config = dict(
    hidden_size=192,
    head_dim=32,
    bias='none',
    tie_word_embeddings=False,
    init='uniform',
    init_std_qkv=0.0607,
    init_std_up=0.0607,
    beta1=0.9,
    schedule='wsd',
    decay_shape='linear',
    max_seq_len=1024,
    doc_mask=True,
)
Each number is 50 + 15 x the weight over its row's rms, rounded and kept within 0 to 99. Layers, rows and columns count from 0. The size before them is the row's rms in percent of the matrix's.

# layer 10 MLP down (transposed), 512x192, rms 0.0795, rows 444-511, columns 32-63
102:28 56 54 66 31 48 38 52 26 50 56 68 45 53 61 51 38 61 35 57 66 68 29 41 50 40 73 34 54 32 40 32
102:55 76 29 35 41 71 69 66 61 57 30 48 60 41 61 45 45 34 56 58 39 51 44 56 34 38 51 33 45 46 58 24
103:67 50 16 65 54 59 30 53 62 48 29 57 81 73 76 32 56 24 32 48 50 59 43 42 32 71 58 44 52 47 60 61
103:24 51 59 46 73 46 54 70 34 58 30 52 51 58 51 27 36 58 31 72 47 74 49 63 45 56 46 60 34 32 51 49
097:54 49 54 47 45 53 73 40 39 69 28 43 38 51 52 52 70 41 34 55 52 50 63 29 52 70 46 49 59 45 51 49
094:71 63 56 36 40 36 59 42 82 50 55 43 63 83 36 55 30 46 43 30 64 63 54 20 76 41 41 77 73 59 45 54
092:62 48 41 48 35 57 57 33 37 54 34 19 70 52 26 69 71 54 67 09 38 34 57 53 70 52 52 64 29 54 45 55
095:42 43 67 24 57 90 25 63 68 40 32 41 47 50 62 63 62 35 46 45 57 58 27 73 61 28 47 72 75 51 49 51
103:66 85 71 40 49 71 64 53 57 48 35 62 34 65 48 54 61 52 43 66 72 56 57 33 71 46 20 41 25 70 41 34
093:58 52 77 41 34 36 38 60 52 41 16 43 71 39 47 40 64 42 31 41 45 29 55 87 42 58 62 55 45 70 42 61
097:54 58 39 70 62 42 61 51 21 74 55 40 24 74 61 89 57 41 51 21 49 69 46 36 49 44 26 48 30 47 34 24
094:62 56 56 51 80 46 39 39 44 42 65 33 58 48 33 55 31 46 55 17 74 45 67 53 38 86 46 65 47 62 74 63
099:47 52 52 60 53 63 48 46 51 24 67 90 60 65 52 09 32 44 33 32 48 65 46 69 65 51 53 87 36 81 69 31
092:54 79 72 09 27 38 75 45 51 37 55 41 45 65 70 42 39 49 41 55 50 42 33 58 35 44 58 21 44 33 61 51
099:58 58 35 47 33 24 38 75 62 63 26 54 80 41 34 59 64 27 51 31 35 57 65 42 56 57 38 51 49 54 45 74
104:30 51 65 59 83 60 71 67 42 27 52 55 64 74 20 33 77 70 91 39 65 65 62 44 35 43 45 47 59 50 35 44
106:73 21 34 41 63 42 44 27 26 38 50 39 46 55 77 39 32 56 59 29 57 65 40 22 31 83 53 56 59 37 55 41
096:59 64 71 80 41 57 33 55 62 31 46 62 74 43 17 37 80 54 36 93 47 62 53 48 06 35 67 30 57 38 65 46
097:41 57 52 58 56 67 50 24 25 49 53 38 41 68 44 45 57 47 59 59 57 53 25 71 49 57 22 12 70 55 73 15
099:42 46 44 49 37 51 20 21 32 53 40 60 47 60 47 34 40 55 38 42 45 60 14 42 48 63 47 48 34 69 40 37
107:47 32 61 53 44 40 54 43 56 39 26 81 47 67 79 48 43 36 59 55 77 43 26 30 58 37 52 60 73 67 59 66
095:68 43 50 54 58 42 28 52 49 55 74 67 70 44 62 52 52 55 34 23 57 26 77 70 44 46 38 36 30 36 49 72
095:24 33 37 65 31 51 32 57 80 41 51 36 39 55 38 31 41 47 80 44 32 25 35 26 51 44 31 58 53 79 62 57
108:39 28 34 56 53 65 83 48 52 40 15 12 35 45 40 33 26 45 17 22 36 56 32 36 61 39 59 45 39 37 49 49
099:14 58 63 47 57 25 35 38 39 43 74 45 64 55 35 53 33 24 73 35 42 48 47 51 44 43 60 45 46 68 55 44
112:57 71 22 73 42 68 68 73 47 62 61 70 75 14 49 72 24 59 54 48 77 63 78 51 69 48 62 66 44 67 48 24
092:60 58 39 66 64 37 75 34 55 48 43 49 74 52 66 44 17 66 74 38 31 30 54 36 69 40 72 50 49 56 30 30
097:54 38 41 64 66 34 63 39 59 57 31 61 55 82 50 70 58 69 52 65 56 42 73 64 66 50 41 55 48 68 35 24
096:61 63 52 58 30 52 51 59 68 42 56 58 45 45 54 75 59 37 56 42 60 53 57 27 37 48 40 64 63 64 58 43
100:51 64 50 40 53 52 63 62 54 51 61 70 48 57 48 54 36 41 64 14 51 50 49 54 72 52 78 60 38 46 74 64
098:54 55 26 73 33 42 19 56 14 37 63 46 58 32 75 58 56 50 70 41 72 44 53 32 66 49 65 60 45 64 62 62
091:39 31 31 54 51 35 39 79 62 28 54 31 57 50 35 78 41 64 53 64 59 40 61 46 54 52 58 56 60 46 19 42
108:33 33 48 53 88 38 56 34 51 48 46 40 35 53 55 64 71 32 34 72 61 51 38 63 72 44 58 47 60 24 38 53
100:59 69 43 32 42 55 41 45 26 54 64 34 66 69 36 59 39 44 69 27 34 73 63 40 43 43 80 60 64 38 57 45
104:59 44 69 34 60 70 87 20 33 51 33 46 57 56 54 58 54 50 42 54 40 38 49 39 50 37 63 44 68 33 56 50
097:26 81 40 56 57 67 42 44 82 51 62 53 45 34 47 44 66 35 41 59 45 60 36 50 38 36 46 48 25 60 42 56
116:72 35 29 68 54 52 49 52 32 45 36 12 44 57 36 30 27 25 65 64 48 78 56 56 30 48 58 50 55 97 46 33
106:37 71 55 63 35 47 51 23 39 63 39 41 21 29 47 38 48 54 53 37 33 72 31 29 66 65 30 49 36 52 46 39
088:55 59 32 77 41 72 54 61 57 76 60 41 38 57 36 60 50 55 56 41 21 45 57 72 66 38 54 48 74 89 57 56
096:59 48 39 43 68 38 52 40 49 42 84 81 24 36 78 51 36 28 37 71 54 79 38 88 45 53 53 26 58 38 59 39
102:50 34 48 43 26 18 60 49 75 22 29 56 83 45 41 30 71 27 56 41 66 41 29 60 56 52 77 50 65 73 58 57
097:71 27 61 56 09 58 51 44 44 18 57 64 65 58 49 41 59 10 45 46 43 40 62 59 27 31 62 28 33 43 60 79
102:40 41 38 66 42 53 50 57 75 62 53 40 42 60 52 39 37 40 37 40 53 62 62 52 33 73 79 40 56 46 44 78
098:33 40 25 72 54 64 39 48 50 43 68 43 45 59 43 34 19 29 52 61 79 50 56 63 51 45 63 52 47 34 52 39
089:57 69 59 45 58 54 68 44 35 26 84 56 56 44 32 80 76 56 55 40 30 51 40 26 46 58 42 61 19 62 65 84
100:81 51 49 46 24 51 37 38 43 39 69 40 36 35 59 63 36 19 46 53 36 61 22 39 61 49 73 52 51 54 57 88
105:25 44 37 32 46 65 40 54 48 89 54 67 60 31 65 28 35 50 46 47 34 54 51 67 55 31 57 32 49 47 45 81
110:90 35 21 22 65 55 38 46 34 83 52 51 55 39 43 25 25 57 43 35 33 47 61 70 14 64 84 57 58 28 57 44
109:66 52 57 40 55 35 58 34 34 53 41 48 59 49 61 42 59 43 45 29 59 63 52 70 65 66 44 60 46 37 57 67
095:54 60 53 58 45 65 47 47 67 47 59 37 38 61 37 60 43 91 47 52 49 55 58 71 38 51 30 54 35 42 72 40
091:59 48 35 42 68 33 41 41 49 61 36 50 62 55 38 57 46 54 45 61 81 68 50 42 62 70 76 63 35 55 52 31
095:29 49 37 61 44 88 34 52 54 39 22 45 74 52 52 51 66 38 44 39 45 37 32 75 63 35 24 53 29 26 64 71
105:46 55 55 34 29 64 33 43 69 80 54 60 66 41 34 80 73 53 45 52 52 37 71 40 63 30 65 78 56 56 34 56
102:56 51 41 37 46 38 32 50 54 50 54 78 54 53 71 38 73 48 62 61 71 47 35 90 48 39 33 21 49 85 68 59
088:50 46 59 64 52 39 49 40 66 61 41 37 34 61 53 57 67 75 76 61 57 49 66 48 38 48 45 34 46 73 47 08
095:26 45 58 40 71 60 51 38 57 49 54 41 61 67 39 45 53 57 40 52 73 20 64 46 31 60 53 44 42 38 59 36
101:53 74 43 73 41 63 64 58 37 27 49 64 54 36 58 55 32 27 59 60 32 76 18 69 48 34 53 07 43 45 44 48
095:53 33 48 55 18 31 68 50 38 45 65 56 71 39 59 53 45 50 52 34 99 65 66 67 43 50 63 48 52 40 51 58
105:52 53 45 53 35 41 68 20 20 27 63 57 52 49 47 74 34 40 57 68 40 29 53 48 48 73 44 61 55 54 40 42
104:62 53 56 64 44 57 25 59 37 48 35 35 69 68 55 42 82 55 65 48 51 54 63 44 59 47 29 50 50 19 67 20
103:73 75 65 60 62 62 50 56 51 49 58 43 59 72 48 79 38 32 84 48 53 46 33 45 50 41 83 79 67 43 35 51
101:49 84 36 34 63 53 20 37 43 42 71 70 63 57 40 73 67 42 39 34 32 42 74 56 42 55 46 45 40 81 63 57
093:40 43 46 46 66 47 49 64 44 31 45 30 63 66 38 71 36 42 42 58 51 45 48 35 21 44 25 39 11 58 58 39
104:57 45 39 37 35 55 62 56 52 45 31 45 46 41 66 35 52 48 61 35 45 51 75 82 54 61 61 58 65 66 66 38
096:49 49 30 63 50 61 51 69 25 52 44 44 66 40 74 59 65 58 35 54 43 47 48 59 45 46 43 69 71 51 53 61
097:75 62 38 49 46 46 53 48 40 57 35 58 62 23 56 41 48 49 59 88 78 51 78 52 52 54 30 33 41 32 34 48
098:74 70 32 68 48 26 58 34 67 59 43 32 54 52 54 60 56 49 69 50 78 54 46 67 39 43 62 33 46 45 50 31
104:70 48 39 53 32 56 54 30 61 33 25 41 57 56 43 48 48 46 36 51 56 62 46 43 71 47 50 57 40 36 51 24
# layer 10 MLP gate, 512x192, rms 0.0864, rows 445-511, columns 32-63
102:69 35 53 28 86 46 61 30 66 63 32 34 62 33 34 42 61 60 61 43 59 55 60 41 13 59 63 37 56 72 58 49
118:51 62 69 61 49 45 39 51 50 46 69 37 53 49 41 46 43 76 54 67 45 25 66 74 35 47 63 56 52 44 25 44
097:43 49 49 60 57 60 51 44 57 78 37 51 72 55 62 56 47 64 58 51 32 74 31 40 47 33 35 56 53 50 38 53
103:27 72 59 76 48 00 69 44 57 39 86 67 56 56 66 50 45 47 43 71 31 53 49 55 56 67 56 25 45 85 49 44
094:64 37 35 69 38 22 60 73 37 28 51 50 62 44 47 25 61 52 44 77 48 52 64 54 06 69 36 47 82 41 65 50
102:17 49 54 52 65 59 32 56 58 58 54 63 59 38 60 34 44 32 68 46 49 60 49 57 48 41 44 41 36 42 19 76
097:61 42 35 22 50 58 65 60 66 64 45 54 44 55 57 38 73 28 36 56 25 64 48 72 46 38 39 57 41 38 37 27
096:48 64 51 57 55 67 65 66 52 41 68 50 59 46 44 42 49 51 32 57 57 69 81 40 60 84 47 66 60 76 30 34
090:35 35 37 34 29 52 37 12 61 57 54 35 83 19 59 59 44 64 32 47 67 74 39 70 60 28 74 27 69 45 49 71
095:65 55 50 30 38 46 38 46 38 48 34 58 50 51 38 66 32 56 60 41 32 44 52 42 28 29 22 59 62 61 64 75
097:70 50 55 40 52 48 60 56 53 25 30 20 45 54 52 62 21 59 92 45 17 62 43 54 69 24 59 49 55 46 47 38
106:45 26 46 76 76 42 49 32 46 33 72 47 79 35 36 49 32 38 47 63 39 68 46 35 72 35 56 63 36 45 50 29
095:51 48 51 43 37 88 64 66 41 40 58 29 39 52 47 57 60 74 52 65 22 44 46 54 36 50 54 50 33 60 54 42
098:51 47 42 20 38 39 58 53 39 68 69 78 56 32 37 57 65 66 48 49 61 71 55 45 53 36 63 66 34 62 14 47
100:35 76 28 52 17 41 36 57 82 66 51 52 44 48 57 74 51 55 79 53 39 41 67 61 60 49 72 62 52 41 51 68
092:65 62 32 46 57 52 40 81 35 58 30 30 65 29 53 52 49 72 51 41 75 52 56 43 71 74 47 70 57 43 25 41
093:52 89 47 42 53 61 53 69 25 56 41 55 59 37 19 62 54 73 66 63 37 34 62 56 38 31 42 26 22 42 55 60
090:60 64 55 61 68 57 68 47 68 52 47 26 43 15 29 35 57 49 66 52 84 40 52 67 50 29 72 47 61 60 60 59
098:44 65 83 51 54 50 67 41 63 45 39 59 59 36 56 64 42 29 47 62 62 58 44 29 45 36 47 38 33 43 43 73
115:26 55 59 40 86 20 31 50 54 38 44 78 33 48 54 52 46 44 59 56 53 65 61 62 51 66 43 53 56 32 49 31
099:56 46 64 47 49 63 46 64 43 73 56 76 36 52 56 46 33 61 33 29 85 58 55 31 52 34 35 09 55 71 40 37
088:24 60 65 24 40 33 31 59 39 74 54 59 00 50 38 50 38 53 61 86 43 56 63 35 08 67 61 58 65 60 50 75
101:35 48 53 44 58 42 25 63 56 56 50 46 58 33 53 41 62 56 34 25 46 37 43 54 51 63 41 21 42 35 48 56
098:50 56 31 53 54 63 56 55 55 53 27 31 47 63 36 17 23 57 53 50 34 60 59 56 53 60 13 46 42 19 52 20
115:56 61 65 73 35 72 30 58 18 37 71 35 49 61 65 51 21 32 63 62 53 52 60 31 24 32 46 69 57 49 45 30
094:59 41 54 51 25 45 36 38 64 37 47 82 63 62 66 53 25 82 19 76 55 58 39 50 41 61 62 62 51 59 91 42
102:36 36 65 51 51 43 37 70 38 51 48 54 50 49 49 57 70 74 58 81 63 81 58 62 36 86 47 37 64 47 62 70
100:27 56 45 55 51 48 57 39 60 56 51 38 64 42 55 36 33 46 19 54 28 37 40 55 47 47 41 38 28 56 88 67
092:56 60 41 21 75 85 90 56 43 34 66 72 79 64 28 24 48 41 55 30 40 59 56 49 54 67 47 62 68 68 78 41
105:36 37 53 53 27 40 00 56 44 41 50 69 64 48 75 55 48 33 48 17 87 69 42 45 48 39 49 33 61 36 52 57
100:42 60 70 45 28 57 49 38 36 66 23 42 62 70 45 52 39 55 48 38 54 61 60 69 48 48 63 19 50 48 63 53
107:57 61 54 27 42 96 38 48 75 49 77 44 53 63 65 32 36 47 80 44 36 41 64 34 84 55 74 38 55 43 40 37
101:54 55 69 76 63 31 45 45 70 74 49 33 51 31 51 32 66 48 41 34 50 43 59 43 35 48 44 61 55 71 11 77
099:49 41 45 86 59 38 38 50 64 32 54 36 76 37 33 67 64 58 59 80 52 44 51 66 60 39 52 38 53 64 68 49
090:33 46 55 08 61 50 54 71 66 41 20 17 82 69 65 42 47 69 69 58 53 44 77 64 52 70 18 57 57 49 39 60
125:54 66 31 44 76 44 28 54 60 48 35 60 48 58 66 57 57 80 49 70 69 72 67 63 53 43 54 35 65 51 55 54
097:51 42 44 36 75 50 56 35 53 26 34 37 63 34 30 59 30 63 34 64 59 63 38 43 48 56 57 58 52 34 69 59
086:44 48 54 41 64 31 53 42 42 57 37 59 61 73 44 55 47 53 45 39 31 41 55 81 77 42 57 47 35 55 32 42
093:55 57 46 56 17 63 37 37 61 41 64 46 48 55 45 41 48 39 23 54 23 48 47 51 41 62 48 78 46 64 58 47
096:52 12 52 36 22 45 81 26 63 45 64 34 61 81 37 62 70 63 48 60 55 71 28 42 61 26 57 53 31 53 46 47
100:57 46 63 32 53 84 77 69 39 23 35 54 47 31 50 48 86 31 45 40 23 68 63 79 65 34 47 35 50 45 52 39
110:39 21 80 53 71 59 45 73 69 59 37 56 30 50 50 59 60 33 25 81 50 24 57 38 55 67 29 75 69 31 33 51
097:37 49 65 75 16 74 54 37 41 49 43 61 44 44 33 61 56 29 69 64 62 29 60 43 69 33 81 55 63 68 76 40
093:51 43 51 52 51 66 65 58 57 35 45 76 50 45 56 25 68 46 39 33 32 23 61 79 51 24 56 68 49 23 72 49
102:49 67 32 63 64 64 48 39 57 89 67 33 42 56 55 69 46 55 40 37 63 58 33 75 54 41 46 71 23 66 66 50
101:13 75 19 50 41 67 68 33 59 36 67 46 59 43 19 23 53 40 45 71 44 36 27 48 57 51 49 70 78 41 62 46
107:60 37 54 56 48 67 48 66 53 61 64 39 48 69 43 25 48 60 47 50 30 66 47 57 46 32 46 51 55 78 65 66
102:45 42 69 83 61 59 35 44 67 86 42 50 48 55 64 37 38 24 78 60 65 44 74 74 40 41 87 70 44 35 68 85
100:53 39 36 56 37 55 58 36 62 44 32 52 64 43 35 26 51 54 41 57 46 42 44 64 64 38 64 51 43 92 72 54
096:65 44 62 47 35 53 27 40 39 23 40 29 28 31 31 65 45 54 70 67 18 71 64 57 45 64 65 51 52 58 55 56
098:42 32 54 45 42 32 54 59 44 46 64 45 85 48 64 63 34 48 53 71 75 67 24 24 73 44 70 36 50 48 36 54
102:26 70 65 57 61 51 44 36 51 37 36 35 42 70 79 33 11 61 62 56 69 65 53 77 51 36 41 54 22 73 49 49
094:59 36 80 47 52 36 48 56 53 46 57 65 24 20 48 50 43 48 17 64 59 35 32 63 53 67 57 53 25 59 30 35
100:52 63 66 72 33 29 55 60 66 64 50 57 74 29 39 65 65 51 68 63 47 42 51 20 47 62 49 60 35 64 63 28
086:41 32 49 44 40 63 45 43 79 49 41 51 66 35 41 44 67 26 28 59 37 48 48 47 20 74 39 29 36 59 49 79
091:70 69 64 49 59 37 46 29 36 69 73 43 45 19 05 72 40 62 63 58 21 55 64 48 62 43 44 35 36 56 40 49
094:44 81 74 30 54 26 44 32 46 44 64 57 54 71 60 62 53 72 72 47 72 51 53 55 55 65 46 54 58 81 47 44
112:71 34 78 42 58 21 55 59 38 59 37 52 36 67 72 38 28 40 36 71 73 32 64 36 18 69 18 34 56 33 37 32
101:50 51 66 59 76 20 38 53 49 62 83 68 40 38 47 43 44 59 36 48 46 35 08 87 41 57 48 72 43 55 44 44
106:48 40 57 64 57 16 36 74 48 54 67 25 54 52 44 40 68 64 42 42 62 64 87 40 60 23 34 48 44 60 29 32
111:31 62 53 72 30 34 62 31 50 84 49 54 78 17 42 80 58 60 57 80 57 77 51 41 62 50 52 53 77 37 38 55
100:71 50 30 48 64 31 60 65 43 51 47 43 58 35 47 43 29 35 44 28 60 53 59 60 50 79 42 64 17 42 36 48
105:32 46 28 65 28 33 72 65 55 45 55 42 77 34 66 42 56 48 53 43 37 59 72 51 36 44 51 42 39 54 41 72
099:41 49 34 56 35 59 22 51 28 57 71 55 28 34 50 49 38 43 52 45 51 31 56 65 30 53 05 42 60 64 17 33
095:57 35 39 79 61 47 40 49 46 48 49 41 21 20 49 53 85 25 53 37 73 27 45 28 75 55 47 53 54 53 59 90
094:37 48 63 39 55 51 47 39 63 44 45 39 64 56 26 61 50 66 40 46 53 41 38 64 48 67 70 48 48 38 19 81
093:44 52 67 67 71 41 64 68 59 73 83 60 52 64 68 48 62 37 29 69 60 49 28 62 51 64 11 54 50 39 45 61
# layer 10 MLP up, 512x192, rms 0.0849, rows 445-511, columns 32-63
106:46 35 36 35 48 60 49 27 25 36 39 33 65 71 51 61 89 48 36 36 42 33 79 62 77 64 48 69 32 64 54 46
118:64 33 74 62 28 59 64 42 38 43 51 32 57 56 27 42 36 43 40 55 35 36 71 51 30 81 43 33 21 43 58 55
101:39 64 79 38 50 71 40 71 39 65 54 59 46 47 49 51 22 47 35 42 50 62 50 63 37 43 55 61 41 41 56 40
103:13 07 66 42 29 57 40 49 63 58 54 47 14 54 59 71 49 47 49 72 54 66 51 35 60 65 26 70 47 17 48 47
092:40 52 70 61 54 68 58 36 59 55 06 58 48 44 66 47 50 48 38 40 20 40 25 70 50 29 59 49 65 53 56 57
095:52 46 47 54 24 82 61 49 47 65 37 64 49 64 41 64 27 50 55 52 58 70 60 30 35 61 31 36 50 61 53 35
093:51 72 41 47 41 67 64 40 49 44 41 47 47 53 45 41 23 40 43 58 33 51 43 49 60 57 40 27 32 51 29 67
100:23 82 59 64 38 54 51 52 41 46 32 53 62 82 45 45 44 35 62 39 53 51 48 52 41 47 30 41 54 57 59 66
094:62 69 55 25 74 57 41 85 37 44 52 60 49 42 45 78 63 53 76 46 57 48 49 29 45 38 47 35 30 77 59 45
098:51 71 54 94 49 67 55 54 46 59 74 58 34 68 66 51 62 41 38 74 64 26 56 34 41 29 44 28 48 60 24 46
095:64 58 17 43 45 23 64 64 51 65 23 51 76 57 53 50 22 44 65 75 43 42 42 49 66 61 24 64 54 20 64 48
100:42 37 70 42 36 42 57 45 35 26 78 24 42 22 34 44 25 54 71 59 76 39 69 45 61 53 36 74 36 51 79 54
094:62 67 64 49 45 64 45 65 54 36 58 61 41 51 47 33 29 33 41 52 43 60 49 67 32 53 65 38 58 35 32 58
094:53 59 56 49 55 31 42 52 39 51 71 67 80 74 78 54 59 27 65 63 42 62 44 55 67 44 44 41 40 54 47 49
097:58 53 51 56 50 51 41 30 59 62 61 72 52 40 58 26 80 25 66 57 75 50 59 41 45 50 35 42 50 63 63 75
097:04 44 47 50 52 46 67 42 40 65 58 45 60 67 36 71 43 50 43 31 29 24 36 30 73 48 66 39 61 45 36 69
099:62 56 31 56 55 73 55 22 46 49 39 21 12 25 43 48 43 20 42 39 41 78 45 26 54 36 76 43 61 47 45 46
098:32 59 75 38 32 45 37 49 47 54 25 27 49 36 54 56 57 38 56 36 65 72 31 34 54 42 46 47 31 36 75 55
098:45 33 49 50 28 41 44 62 70 16 29 53 25 53 58 44 76 40 39 90 63 53 16 54 53 58 44 60 37 52 37 61
116:62 30 49 80 16 57 47 47 79 59 63 23 66 61 18 52 57 55 23 55 48 45 57 37 54 53 68 53 40 51 56 52
102:81 70 35 41 48 62 52 59 62 40 61 51 77 37 58 46 60 00 48 57 68 65 65 54 54 35 52 54 65 48 46 83
095:49 68 61 38 62 79 61 48 37 97 26 63 31 24 52 78 62 56 54 59 51 31 61 37 43 20 62 64 27 48 62 54
104:72 70 52 87 56 59 34 68 60 51 76 29 39 69 37 73 37 58 61 74 52 54 62 44 44 40 40 68 75 17 62 43
095:32 42 46 32 55 52 52 42 76 36 34 44 64 53 69 41 29 52 61 54 31 13 67 54 58 89 33 51 58 76 60 42
115:49 37 65 50 59 50 29 23 51 64 79 75 62 61 51 71 67 17 57 57 65 49 42 75 45 40 57 28 20 42 41 61
089:66 85 14 61 67 50 63 52 35 77 53 59 70 71 83 68 18 56 63 59 51 47 39 28 43 57 66 35 67 19 58 69
095:43 78 36 48 49 70 64 49 38 65 45 53 53 68 33 42 67 77 36 16 44 42 51 72 35 59 44 42 35 70 30 40
096:19 53 38 44 52 63 35 31 48 84 56 27 43 46 55 46 58 42 50 36 71 50 68 37 58 42 30 70 84 61 65 42
094:69 57 45 60 41 61 62 38 76 39 71 45 37 55 24 39 36 77 70 56 42 56 26 80 30 76 65 58 53 49 50 30
105:46 55 56 39 48 62 58 47 66 68 36 17 75 74 47 34 18 29 63 45 19 41 31 51 46 13 66 34 54 19 31 46
110:44 64 51 51 70 38 61 18 35 61 66 41 64 32 61 79 52 19 50 61 51 20 61 61 42 40 53 37 69 63 51 36
103:23 44 50 52 57 61 54 39 39 52 22 43 59 30 33 57 57 56 64 50 28 51 39 56 78 57 33 31 41 55 42 92
099:34 40 62 39 53 71 52 46 52 45 58 56 43 56 82 47 21 36 40 30 35 80 37 24 49 43 70 50 57 27 52 52
099:71 41 45 44 64 29 49 62 39 71 83 41 64 46 17 26 49 62 80 49 62 61 77 40 28 27 75 37 47 43 45 62
092:86 57 54 35 72 48 36 59 28 59 56 57 56 35 35 34 20 57 55 34 46 49 38 12 52 32 79 17 33 55 42 62
114:59 24 59 54 50 50 62 28 37 59 56 56 53 47 32 32 41 36 38 54 36 55 74 33 40 56 64 33 46 51 40 26
100:39 46 33 58 28 51 03 43 77 54 33 67 64 71 55 62 72 53 38 51 59 06 55 39 19 67 49 44 55 54 68 43
090:64 51 52 34 55 51 31 48 66 24 64 46 53 34 45 50 48 62 38 59 61 69 62 48 83 27 72 41 35 94 21 44
102:60 54 65 30 82 79 29 34 34 52 52 48 46 47 45 54 09 57 69 45 20 60 67 35 66 42 26 34 47 32 50 46
098:58 34 62 54 37 27 70 53 46 20 75 51 62 37 52 29 54 38 57 52 48 31 26 33 66 43 54 86 46 48 40 76
099:60 46 22 29 52 29 75 42 59 42 60 71 01 66 82 44 23 67 45 39 43 51 55 66 58 55 48 31 63 46 46 49
101:42 74 59 45 69 59 36 47 56 47 64 79 53 30 11 37 68 44 73 57 35 35 65 39 82 73 32 72 52 33 31 63
097:66 33 76 27 46 25 35 52 49 30 51 53 49 34 60 47 49 63 57 43 53 55 56 31 25 34 42 73 56 61 28 45
095:46 36 34 81 46 39 41 73 59 42 41 61 52 19 34 35 49 32 62 51 33 62 67 33 62 60 56 42 60 53 49 69
102:47 56 44 47 34 61 48 88 55 34 57 67 60 52 51 64 54 39 74 35 72 81 59 31 64 37 38 57 64 30 31 31
099:67 78 35 48 41 42 54 35 43 52 37 26 56 30 45 36 51 70 48 51 46 55 62 53 43 41 41 31 39 61 40 30
098:46 35 54 27 73 68 77 56 23 68 44 43 66 47 52 30 65 13 41 45 67 54 32 55 40 16 52 54 51 67 55 51
102:40 51 46 55 60 36 29 63 32 49 67 58 77 35 50 49 60 19 61 42 54 40 53 66 69 45 51 64 53 44 30 40
088:67 21 52 55 46 68 47 45 57 53 71 45 70 81 34 30 65 69 48 17 53 49 34 50 61 64 47 34 72 57 48 31
100:43 28 49 66 51 46 39 63 50 33 51 54 46 30 56 50 52 40 72 73 21 62 70 44 43 44 87 45 39 37 44 57
099:48 57 58 65 39 63 48 17 48 37 44 63 56 64 46 39 71 45 27 42 48 44 45 45 47 64 24 72 38 30 61 11
105:60 47 56 14 16 35 79 52 45 52 57 68 48 37 55 41 72 61 47 33 61 54 66 56 43 50 45 70 57 61 83 67
101:53 65 57 35 00 50 79 25 76 59 35 67 42 39 43 57 60 61 30 38 60 45 61 47 53 78 28 41 20 60 46 48
107:59 48 97 44 57 61 44 53 78 84 31 62 55 45 63 51 57 54 15 49 56 50 74 37 72 53 46 49 69 69 41 25
087:70 88 55 48 52 57 44 70 40 27 29 47 42 59 32 55 54 45 42 49 64 55 72 36 33 60 33 48 56 47 43 56
095:74 50 32 34 50 34 31 43 31 62 64 44 41 88 39 75 38 32 60 63 47 52 42 30 86 24 37 62 43 14 50 45
096:30 85 49 64 62 48 51 51 38 67 62 66 25 41 45 65 30 59 48 54 79 67 49 50 36 63 39 44 44 55 62 36
102:53 68 61 50 53 36 33 55 48 86 64 23 60 54 38 54 59 61 36 52 49 62 62 41 68 69 51 42 43 61 39 38
099:76 49 41 46 69 39 50 55 36 64 55 47 58 39 62 62 36 55 68 42 59 47 56 31 43 41 42 56 53 88 22 73
098:40 17 45 29 86 57 59 68 40 43 32 46 24 72 46 60 52 40 67 28 48 29 52 19 86 90 52 45 49 37 33 14
104:62 43 57 53 45 61 31 23 49 08 40 48 75 49 60 28 44 27 13 44 46 58 63 55 55 49 77 45 35 57 44 30
107:28 31 60 62 47 46 45 52 35 45 56 58 32 48 58 52 63 57 57 05 73 35 41 75 52 47 72 75 37 46 60 32
101:30 46 48 55 40 66 62 45 40 51 53 53 31 60 61 33 66 32 51 55 54 54 82 72 41 34 69 54 30 76 16 49
092:39 65 29 44 24 41 48 45 65 52 46 51 48 52 56 37 39 58 71 29 45 33 52 39 62 38 63 54 56 63 32 67
100:48 36 35 47 65 51 48 61 45 28 32 44 31 68 29 77 42 46 57 23 45 58 44 40 36 33 28 36 67 68 63 29
102:71 21 52 41 22 44 42 47 68 36 62 28 46 67 74 58 47 36 49 51 65 71 33 55 64 57 51 16 72 43 77 58
096:40 27 34 36 60 37 88 64 72 63 42 58 72 42 58 37 36 54 34 52 59 67 46 58 37 42 69 35 71 45 51 57